Weights of a small GPT-style language model, trained from scratch on English Wikipedia: 24 layers, 53.8M parameters.
Each number is 128 + 24 x the weight over the matrix's rms, rounded and kept within 0 to 255. Layers, rows and columns count from 0.

# layer 17 MLP up, 1216x448, rms 0.207, rows 1061-1072, columns 336-447
[[151 105 201 133 136 158 129 104 150 138 102 137  77 119  68 146 151 131 178 140 153  64 110  96  95 144 113 106  94 109 143 117 129 133  94 128 149 154 101 162 123 119 129 125 150  91 115 173 125 151 138 134 111 155 116 145 106 113 165 100 141 122 158 165 168 136 152 151 121 136  59 124 117 117 132  99 127 101 138 149 133 130 123 156 114 103 121 137 143 139 119 127 150 146 103 118 154  74 111 133 157 113 133 132 122 141 113 120 129 118 151 134]
 [127 141 113 150 171 152 100 156 119  61 124 108 131 109 101 148  90 106 146 105 132 151 157 137  88 103 136  95 104 194 157 122 116 144 108 136 113 106 130 111 122 110 108 130 100 144 150 120 155 121 129 147  45 121 136  90 119 126 140 117 130 116 156 155 170 143 138 114 132  84 140 113 130 111 154 137 156 129 141 133 144 151 117 144  95 141 119 105 154 136 104 135 106 108 109  94  91  93 142 150 140 105  92 141  71  73 101 115  79  72 140  99]
 [128 125 130 136 143 110 162 100 125 166 155 141 147 125 142 111 170 146 128 136 103 145 139 124 131 154 147 167  92 175 133 103 137 140 167 127 134 152 138  90 148  93  99 186 131 167 120 128 152 105 165 145 133 115 114  97  92 132 106  87 108  95 162 128  88 113 107 169 117  93 117 119 147 133 117 140 129 149 159 125 102  91 156 100 136 130  75 147 114 166 160 124 152 107 126 118 140  86 153 148 121 124 123 146 156 121 141 186 166 127 115 119]
 [132 127 128 151 181 163  52 126 128 136 144 147 142 101 120 110 122 113 125 127 115  90 129 136 151 105 114  73 109 124 140 126 156 136 123 132 142 135 134 104 127  67 132 166 160 151 123 179 122 126 147 150 111  82 140 125 128  98 152 114 141 153 110 139 145 136 188 123 109 178 156 155 151 152 142 133 150 126 154 119 165  95 149 137 120 108 140 116 125 146 122 140 158 124 112 143 126 130 149 129 179 109 120 188 134 122 117 158 130 110  88 135]
 [122 139 138  99 148 148 116 160 107 137 121 125 121  62 145 125 123 157 136 121 140 122 115 153 123 143  93 170 140 153 140 138 110 123 124 146  95 109 118 116 140 144 103 143 140 120 111 159 168 112 157 117 138 103 108 116 117 152 130  98 107 146 101 103 142 120 126 115 140 135 127 104 109 157 121 101 141 148 157 132 132 134 155 102 147  95 165 154 118 145 114 116 125 121 108 107 166 125 142 120  96 110 146 115  91 107 108 104 133 138 101 131]
 [155 118 132 118 149 169 155 122 130 140 140  79 149  81  77 101 138 111  95 116 146 130  86 129 143 118 119 172 108 102 157 123 134 130 156 101  96 155  89 127 111 124 128 148  68 110 124 150 110 112 131 134 136 124 153 144 125 136 141 125 153 133 127 101 144 143 161  94 127 122 103 115 161 133 117 170 120 131 117 141 151 173  98 164 134 111 102 167 118 160  74 130 140 140 167 149 120  70 123 107 173 157 127 147 117 127 179 142 111 136 123 159]
 [ 87  88 124 143 147 141 133 182 112 122 142 154 136 165 139 148 114 113  94 124 153 124 119  99 106 137 116 117 113 106  78 135 147 148 106 160 160 121 149  81 146 127 161 171 108 116  87 120 144 123 130 150 136  86  80 141 104 138 155  82 173 169 127  85 133  99 133 127 145 100 135  96 114 114 119 117 131 129 184  97 124 134 151 111 131 147 114 137 137 131 134 111 147 124 159 103 146 120 102 145 109  85 112  79 104 133 131 107  93 140 128 166]
 [154  85 125 133 169 147 149  82 103 175 137  96 127 112 150 119 155  77 116  81 148 130 139 164 143 128 133 148 139 132  81 113 107 115  98 150 114 110  84 122 154 153 144 143 119  75 130 115  83 111 117 126  95 126 151 119 146  68 138 131 130 135 163 132 155 137 146 133 101 123 123 112 183 131 108 136  81 147 119  84 153 178 141 172 153 153 153 108 170 131 138 157 118 139 126 133  84 116 131 122 128 138 111 154 136 152  88 104 140 130 137 144]
 [119 185 141 136 106 123  72 156 147 121 166 102 155 177 141 123 166  98 152 114  88 149 155 129  72 124 121 136  83 168 116 132 119 149 136 108 112 116 112 116 115 151 145 104 127  75 103 116 130 143 120 118  69 154 152 118 100 108 106 103 146 134 110 139 110 119 119  94 139 142 101 128 143 148 110 120 144  67 113 162 116 140 108 112 113 147 142 146 144 181 101 131 137 137 100 142 156 133  98 147 162 127 140 133 156 143 107 176 100 169 125  86]
 [148 129  78 159 126 102 113 140 160 117  89 111 128 133 156 136 138  96 137 125 106 143 110  90 159 116 118  81 122 162 151 129 124  99 126 118  99 130 142 148 122 134 110  85 137 142 136 126 154 130 156 111 137 138 137 109 139 143 149 119 104 148  88 171 169  94 148 159 124 136 123 169 115 145 119 151 165  84 150 146  86 149 150 107 140 141 144 143 124 108 126 108 113 184 140  92 120 122 178 124  81  90 109 125 149 197 144 174 143 109 103 141]
 [111 111 151 144  97 103 109 129 118 151 111 115  68 127 106 145 100 108 143 118 139  84 106 121  65 129 128 135 149 191 118 116 131 136 145 126 143 135 133 148  97 125 119 145 127 152 134 166 127 146 155 124 114 125 135 127 142 107 104  91  84 133 118  62 133 164 124 173 124 120 151 126 125 161 144 122  70 138 117 137 126 151 123 117 134  89 134 156 133  66 131 117 137 128  97 122 106 136 131 128 121 154  90  92 112 152 125 121 168 115 112 107]
 [147 139 142 124 122 114 149 158 129 171 127  87 114 151 152 100 129 135 144  83 120 147 123 125 126 112 141 130 117 114 140 132 153 108 157 106 124 158  87 109 118 152 158 107 106 117  93 146 128 118 111 158 127 161 169 130 140  95 101  58 115 126 117 129 145 131 166 106 133 170 118 137 118 132 111  96 108 124 143 127 157  98 136  92 115 102 130 112 111 115 105 125 164 111  98  86 116 151 148 131 143 165 146 112 147 121 166 115 150  94 143 134]]